config.toml
n_layer = 12
d_model = 768
n_head = 4
n_kv_head = 2
head_dim = 128
d_mlp = 2688
vocab_size = 11252
activation = "swiglu"
norm = "rmsnorm"
norm_place = "pre"
norm_eps = 1e-05
positions = "rope"
rope_base = 10000.0
rope_fraction = 1.0
qk_norm = false
attn_scale = 0.0884
bias = "none"
tie_embeddings = false
parallel_block = false
init = "normal"
init_std_qkv = 0.0164
init_std_o = 0.0
init_std_up = 0.0164
init_std_down = 0.0
optimizer = "muon"
lr = 0.00841
lr_mult_up = 1.39
lr_mult_down = 0.7
beta1 = 0.95
lr_head = 0.005
grad_clip = 1.0
warmup_steps = 200
schedule = "wsd"
decay_fraction = 0.253
decay_shape = "linear"
final_lr_fraction = 0.0
batch_tokens = [131072, 262144, 524288, 1048576]
seq_len = 512
doc_mask = true
z_loss = 0.0001
train_tokens = 1502000000
steps = 3263
dataset = "wikipedia_en"
Each number is 500 + 50 x the weight over the matrix's rms, rounded and kept within 0 to 999. Layers, rows and columns count from 0. Numbers have three digits each.

# down: layer 6 MLP down (transposed), 2688x768, rms 0.0262, rows 2428-2444, columns 128-255
# gate: layer 6 MLP gate, 2688x768, rms 0.0961, rows 2429-2444, columns 128-255
# up: layer 6 MLP up, 2688x768, rms 0.102, rows 2429-2444, columns 128-255
down2428:532537359505461491539450519529458580467523448536450487504504423461567490553579493473587421488505470561532467507391539466525513450521490520440477514539455503411564541440516446445529453531519398556494411532514532543381483406559493554438558451520546459494536432542571565608500439475606447486478412407444521508353496483436442511421577496415535609439529556477449472539424532389542424357570
gate2429:524513523484497439359475504554533542404548515426541572453500415427442461515546564503496493535468503486581594508437363531523521541539447403479447460517475555447455558475469497612475478462420496552520534514501546423472525488460558538608484445461569544553437476461530410498485480449433556426519516523437540502511484485472439528490554491359479487576391444425446639495459458505550540519532
up2429:494524409646508417426527472407539508424500580554601553512405545533413519501556551517494507502478484550518533556446522623470438496524450505511478452451463505526541541522444609473555508447514430547475507447486564482554459581449449500542381540477461522561518565536517517476562487555503323502487410492550535607497447515443529483466509507501645521519524453522507507475471382526456570511542
down2429:444395484470591516478573526424569558486547478515427506567441445489530512563517464570548493480462489585567503382545462495476550481524390428500502485552516523485505555516569482488618489479471482563403566447411499516480429508502591538497503502398465518507456498552520379501541501404545483438475495560470493643441515547473447590534553463561517509455438483598467580477443523563495523558493
gate2430:573514469505460506479538539468554427538421482557480492541522417478538428466510543442466434500500517544473455490494460526398458399531430488500537565613502617522432516525546630507513575543478386431482448442514630545510448479445509495498382586530569532552545553465527418636510521573478441530514518563540450466468463455585448551434497515489499458549559479498425501548552576433505397480500
up2430:487427497429553504532499545639532433545510510448446570508505573503467480565540469486484536575481519556502480521490415454518568468603495512501475535581449441509441527529629504425545612527471652584519498426507504577478452425413482455468579581485452497522506538562476536490488543478517450466572467504476573482541401393542459436471560463560558526469544456436507566489434444439475487448565
down2430:549544505509494452571473461574469503461491566406567598478433457573525489472442508448520518446607501417600462554592535447454420483559471411484472546530500531496501495502437455507493483456489559527521593504480566502487447411533493508484487463525411432441357532409520491466541477444494595524497516529597473465446537551528524472484469519573478411575501533492538519475469547529456434528539
gate2431:494463452495578417427465542464510455436517470503415579445486573502456477462459523442439523493348565548421459496470553536532509430387556415503582477519418565514543569534491516454470543407542565404411493399464453483468548546480432477561504519468437596509510542479569470568479445577446498467519464521480518489483571461470538546510554502488528519446588489555459511481540543469533511504436
up2431:558485511538437503518500514415541520471424468470522445466431509448554352501529552504519612590563535494577466573569517471481576472521478518488495519463566406514482405469504531534551560534462510536436436427530543487497474496518493498470482492561546551461445402479512489482605514604531484510480509458577473450424459620501501469474471511490486469500444516484506543494439536474539510473608
down2431:485451515419512573447621466516517505531530511485597451497496512457492509509429555489533481552461530482582544525456448496536547540541509523430491563545490603500426530486447532526504412476492427525466487513615496500491504551482467536499468520520538432508410373473401592515438429522543470422492539522519478607482471535449458518440433463436458535563527477432514523486449536483423482538499
gate2432:552566550558508439500494452510403517516543482453481522491494535607496507472533457439563514432477453545520524494532410489520469443474536506473490541474470447447465441545520494493464432542504544525488545556511475494558526542529510418489471429389445541560571478506487529530511489491449545500428572499542501471545501423464588531493486502525444411566489453505412505555452570516505514523399
up2432:540592518463547453464527497456451513462467471498530501497540504395511447500503479569415591537516501475440467525448597542446485454647348400463426477526519482516517387494443462563433441462410499477510494632559460576409598527546388550539507553497478450509495554531526390458569538450534454414393554572503475459488433513443478437478493433540513451556445489620518457562591522530464530423573
down2432:506462494614551433517510462519473507560610515457543456427625357591441463515479480523429492502501483477453370534441464528599519611549459435454491493494503487494430413581566495483455575449491504536527538602537486452497499619418446390452479477503465484420547475544453474453552534476442584492479427468499545440465630534553556528467452481523603535534442517498473486481462518537555487509509
gate2433:470522520515475464566373565422501457361629416477498421468567529494470504564433469451479546605464549561548497594435477539528459428444536428540511495468444487509542452463526443451446567529587504454471510490510391470472550570565485534551415486424490520477523498500586536597561529538467489446415488556479553460466558488422496529535505548504538472571439505521578527398616468518485555523562
up2433:479490466453441365487475380434445563449563432535504506493528448538471535524553596468431465439492604540497521495471528436508453575535506479397464578510519539488480470448465520448572405549488646484538477458550418521508494583535502438460554518545529566519554497429401456503511568492464476539438477461428460486500551459565447521554559438506516463487488402465471480557498492454552442495474
down2433:484589499508487514430598519427544504459421548454598530428507539464497495475483546528512499535488497473508581460546555478459406518405427491447519522507600370522565646490517489550467517499460497470497566484460590607514424418538509417502469519537571505497568469507402575494482432496425531487538523487510427555526541573476516537560516487511528479509493545511454524473565392433405473457521
gate2434:591453442488528517446395515473493439493490538434535549622471476578419566478551502516508480493509488535534481406438555565574507469461431496545444449525489413501447503588500494522513446528501472435477516536475500508600448458564393394513487424425452480487547520437498470540581475523518498526589516565568630492461468551532507500529543556397468532618504485512557402425522493564518493475504
up2434:439436507482548535490419472497539464525345527505512542470504495428609511480510491428469381560501526540533418570557487485490460453425550520515435529568426533521433590548515561472481414485535511509562505472474516474492504561510560507512534414534484549454569443475506527499502567514457518449501438498477563511506528454510481445498435531575550479518548461450485636512488569526530451528423
down2434:521460429476527501508527512491534445465536606428484478584540527523541488486510497488447433524540470433499491540499516579557471509521457512486510544487449441550421445484430549518608461555535515588551494422485608581485547480422576467510622508512481459497509468461460513553563444509513440450466448497439507501491533460504421479460432488509506459532556440405536562536539491587569486518527
gate2435:588523460389491498522443528429488630387506516494516463457524505602563512523494584429508597455516553493511527518540547555465438582470449509517582505454584422471567564482505509505527517448475507442519540596512456544499521482545482523484491516571463458479537511511487580536460558563425486501436507587497538512504539565467518395518465583484423459525484489490470470535504465613431398537524
up2435:446550551514495462451502558526530464583629541510500480513455501583520499437523467595477614592485556450489550392485556459537547451571478494471571511486428445469524465619479504402485543457483570435509430526620476545505445551514601443502441584529551435511503440464474435533470564458463474454514533493467419490486551443514483489539583493522512446431549444525427531484501524528602511544488
down2435:525483462480449517377497540437448529512446489519554477488487452494512507482536457554509526606528500536554626504458521536445441492519401422637429486478695557457515520429457555508485524418615457541477456508497550563405463414454493577548541470643518585439540516479543537537440490474538471497505575547528574385542596583560557485514390488465561441526494571439431478530465547493591565578573
gate2436:472514471502561533525421453576445504551443393506440411519523402561508493534551500499405462586595384486445459430502464544467455409494543576513506486578543504537471481519467492489457557519417436463554543501447480464473514481489442476569505557511553622471499515432578455478434431404513551510536488510475431583503417437501466502522463502441525416491506453458542452417468516579551558513515
up2436:495593487420445498640475493556460620520553473490592577496517479509505488437495568487438614456477536462551468508492468510472509473492469443521412470464542517507559452508474570524602481616524449471506524470469449466569477525411539546531512550501543483509508529530517491569480463477393464541498516507573507517456554527448653525474581491618583489484437496450511476486582461374471611478520
down2436:581466540517443536542549488452560579536599557483450569469478474438411521592519540459597505596512566532554549495576560505507530473518507462435434507492606486491448587470572530531470527557501583543528497485549517420516550497523539514531446461533489483425476467557464498482476519453431484448589527523544607491424451488529490472445513466447475463542471473549463537410520478525447489550537
gate2437:514511612487469459559537532553506450468508530515487491461520454499450542543448465443472496510471674465489635538507477506433563478532502427466450532502575505521535511440519523512504503484565502426395460468515538417436547516560353516539494534571524455549555538496496400468533582548434461533514470433558480583537508543413426473489457561531466512533435579539488470481530485617398577379512
up2437:453621487503506570590469509458467506480569494537478502567471521570549448504530514433491447468524397460456402461395493527419542516470528495620589510500475506518438618539524564550522552394410478543488544572398553526541619545486596474426456566426490463485466581551510529409523483473573511441526424562596455498483421509482500542426541526462425474414599492443511477504567399501633395583485
down2437:291511494550420486482441554511506456496512576427475556459479570499502544422515462560448458455488479467456452453541371568479570514499455536533423539577568384449430495439526577431411549472517486579531557550518434604417554523543610429532429467397488456469492540716435524561436501473531555508489444534482548574469483442447532548501510458503435402518518480444533557473558424460552494421549
gate2438:491538544489535550496494529532522466589435452545437396340412545474511467625482451506549494437473566538465538452553512444426477492508557431514549545472492481484537503502593458422503456597519471505478609457538500521509467475457492485652543525467572461538468488480465487596535473644529433473433459500504458424506450543476469471476547552485562530470552617476441488563527399558472483553440
up2438:419462512687478583507589491543498492446507468416536500533561545492508521443517461526523554420481573506470510484475548483448379589419484552574443566546529506525529502499455586441476457520468440535433501426510428559552454544501514582485415539569528542522476533558477486475503469470532518375516565432503498524520558441551578560525510556455465501595501534580468510500512507517564503570459
down2438:483512530411486569440554487530517650505423588486507463411551512438554550573428451453564477486450431551460474542390459468482398412490460493547450614444512496495467491481536637520457495460518433452625432449465437480436535470473576535548430514552493470498488533512575499510535427520561529528491486518486527476564552482480421487508501529482472442507576535530521387474456595509511527551485
gate2439:470479444475556562453588526460506408491571529542450547527527570474619456534625558493489536497523453399530522462532518522550502518522414499526466557534512478481537530434404415473519459568578595464556443491470527469476520523506469472501586485477482521517545551556549454506406367495470497534501523444588437642529625550513479521573511540500490605519483527462536450502495564553494539459602
up2439:491532533528474540407480512473477430465510545494607527512507534586519519516489423532512477464511540472523529516558507545513463550535436513448434502503430498506548433452490540449456516457612544519505500426560508542491418451531489470590608500530527489594513502496517540499494507565465437564523556460472468457501457546425514559404401501510519445518486466418594420534564462519514503507565
down2439:464550477562618483476540538421516529532535527592514505545559500575481469519472532462467635533480511524569484580498584431516479522463414488552429575419401495481510452480403427455542459429576548572449538488552542434505496432513503391544506473531531485471424479523532530481499608485495457475469540433544510467536491547490531563579545565539463485455497473462569470483466541548475504467395
gate2440:494443536464468459566541529549575506470539484471516503416479401448559509514513509490444443544520456462370547528559574395546533548491526456491653492482508425459553561499444517516432494439454534490538543496448501440417434542411432462614508484452583469507473508609572563589399545433502554515530421491392545526534469497575514496494506528512593572511546487541480527370463541472481515549487
up2440:475443471459533466501493416417453501442432531533517492431511461535457486529514480481544439504486479602511522552496525484517502451502495482423535501514501512495475433501460474460461583511465543477498496440468401433490414510471463523498508517514473472551544535443494496397532484577429525500493543518553455495576477422483401513534438471549466467441509468545503544435527500515532519475475
down2440:515485519467497498496484548412527507511538541494552570487475552579563498519499537413514487454489491521584566511429545424573502472534559484427417409447480506539575580402551499423443493474514467504549453494476546370523542536433464582459514539493518466466437441432487491332492477471426473494385516556466571459483539443458457530469488418503443522453483438448576542426516528482538601488451
gate2441:544563531492453488512504564543421470496439535533543505580439500611515513478479450517446455428540586441507523575615542544526531500484446464442529562486483502530470498496497399414417461446518575603503494419475453579413555466453491550533548488647517533450576537534513485555546453459421471496474498501481589487491499502481518509499497564537455488488460528448522520486557569517518483469497
up2441:450465507462564527383552437471464510486463460551446539489509450357618360562592438398529495437551478417485583583561493519545544409617549527533552498530507473509522458427457526500521588670509503442565462508480468490505529492452563519530468490434498500431465429546506435597493541476488519493530518565469431510500478546422532567501522457528519473463485494460413623558394416483516506521548
down2441:541566596540495468436515431516489481465444550428392474561508478550488533541456482462522552536543531484442456529587493450432521453614560493557443450465565395428533467515518514524529453542539428547525510470616491516503570583559431505521464487558488491493620495505444491510505523502465508541481504527527479484414507499531542454467443549504592454578524519390504643440488518523453444424547
gate2442:543501595529501502481480514480569528456527407547464454509514437553502454550581549549490405478517517539578461485614582533419566544465497445511486417492543409513392566511458545476461547421478563531498435482517593483435530464622552424511461544512478531511511561444513527487535565488433539452452551505460505476492507546566498456537389571449468541529464567535482458450532495524562466503429
up2442:534563477474527537503399492571498405549576443448595570520510571486604532502503471565454545504476568566536481471436414522491562403392561447478587559473524458472440504589488539515535542474485494360364618574520595489447468481425552486556581574553545509415579467547502409546479541414461640466409463503483538466634534481585507433518474444509607505523477550493480471471522520471514460586409
down2442:461506402556518532423474546473443466603501432484482598543499526469521521514354539561528502531406478494483454513453442482509599543417600445445479507576553553549533493531526527565585559503310484465476616538556574525455537526399527518420631534494518460467529442476423490504522531481502529566528513507449470405521534505464471494455462468508574449542440547466488556496454464469526435518531
gate2443:514528526553597541568517468542462500415491531562484469500506518540414492416565500454533492485515508518456484508467492444455512489439541516440543533540442497535453492483530485505528570553461548501467569511510423392361399616578593566539584476497468456457544472493508517529499513457485485508441450498463554544534471477493488492490497611446435517576602495431493396496572513536562446545581
up2443:509570530487457557425464463453392519457597514528514552476505447474521459569603441535501551526524573600573535536480470476425391594406542517521598546473462530477595424443542502437469466467387475533456502568455527609496531512538466505483583485509545459527568479585601479523489546478523445434504531534513505376541421465509420493646576448481477533628452433483501480516465477532487479470533
down2443:529407519437497459489532593474453441456574439535558544495567520380456466501536587632520570441482506541468615548424523444512496541446528465501552459413435517494474432439557489444563468446558537515471505515514467543400441584471452483537544445537519394515510472419518512521472518576566514441459432584440467425487438486487478441516397541442437481500528465569464499517497534441457413584520
gate2444:567370437542534414585546595532539436474547534529435451464502455481516515515458476545491464425502478460530488399461566523416521442567544553427471449612531428561583387444463547566483506484477497549536453660503516495502571595406531497483496576493393511515591378526407506528520419535508623485494537471533537488510519456525437538504408458548520530548541556459458513408504502439471517477384
up2444:503562519496550536595544502485497601526459538525551423580452396589465410462508672548456514561451582561512521582471520518535500542402458450541496485478553468478503531499439374445467578567510490486455524532534601499472474364625520545620648416542655431528502488479533534430521537480502567558560493427603495463546462564537495464473547456428450519513574462475438452561390378554511483549436
down2444:467485511447471543455469533397481447461578453454500517482523491464504429509453440469506490468525548492472545560483535509532372479542520494521483485465493490464454576516500529526512466491515523462461492523599504533493429492395448558556492467430532578529647451432473551544421510512556540499452504518490504466438500554516444540462495434565468483505427466519442434543525460579537567541432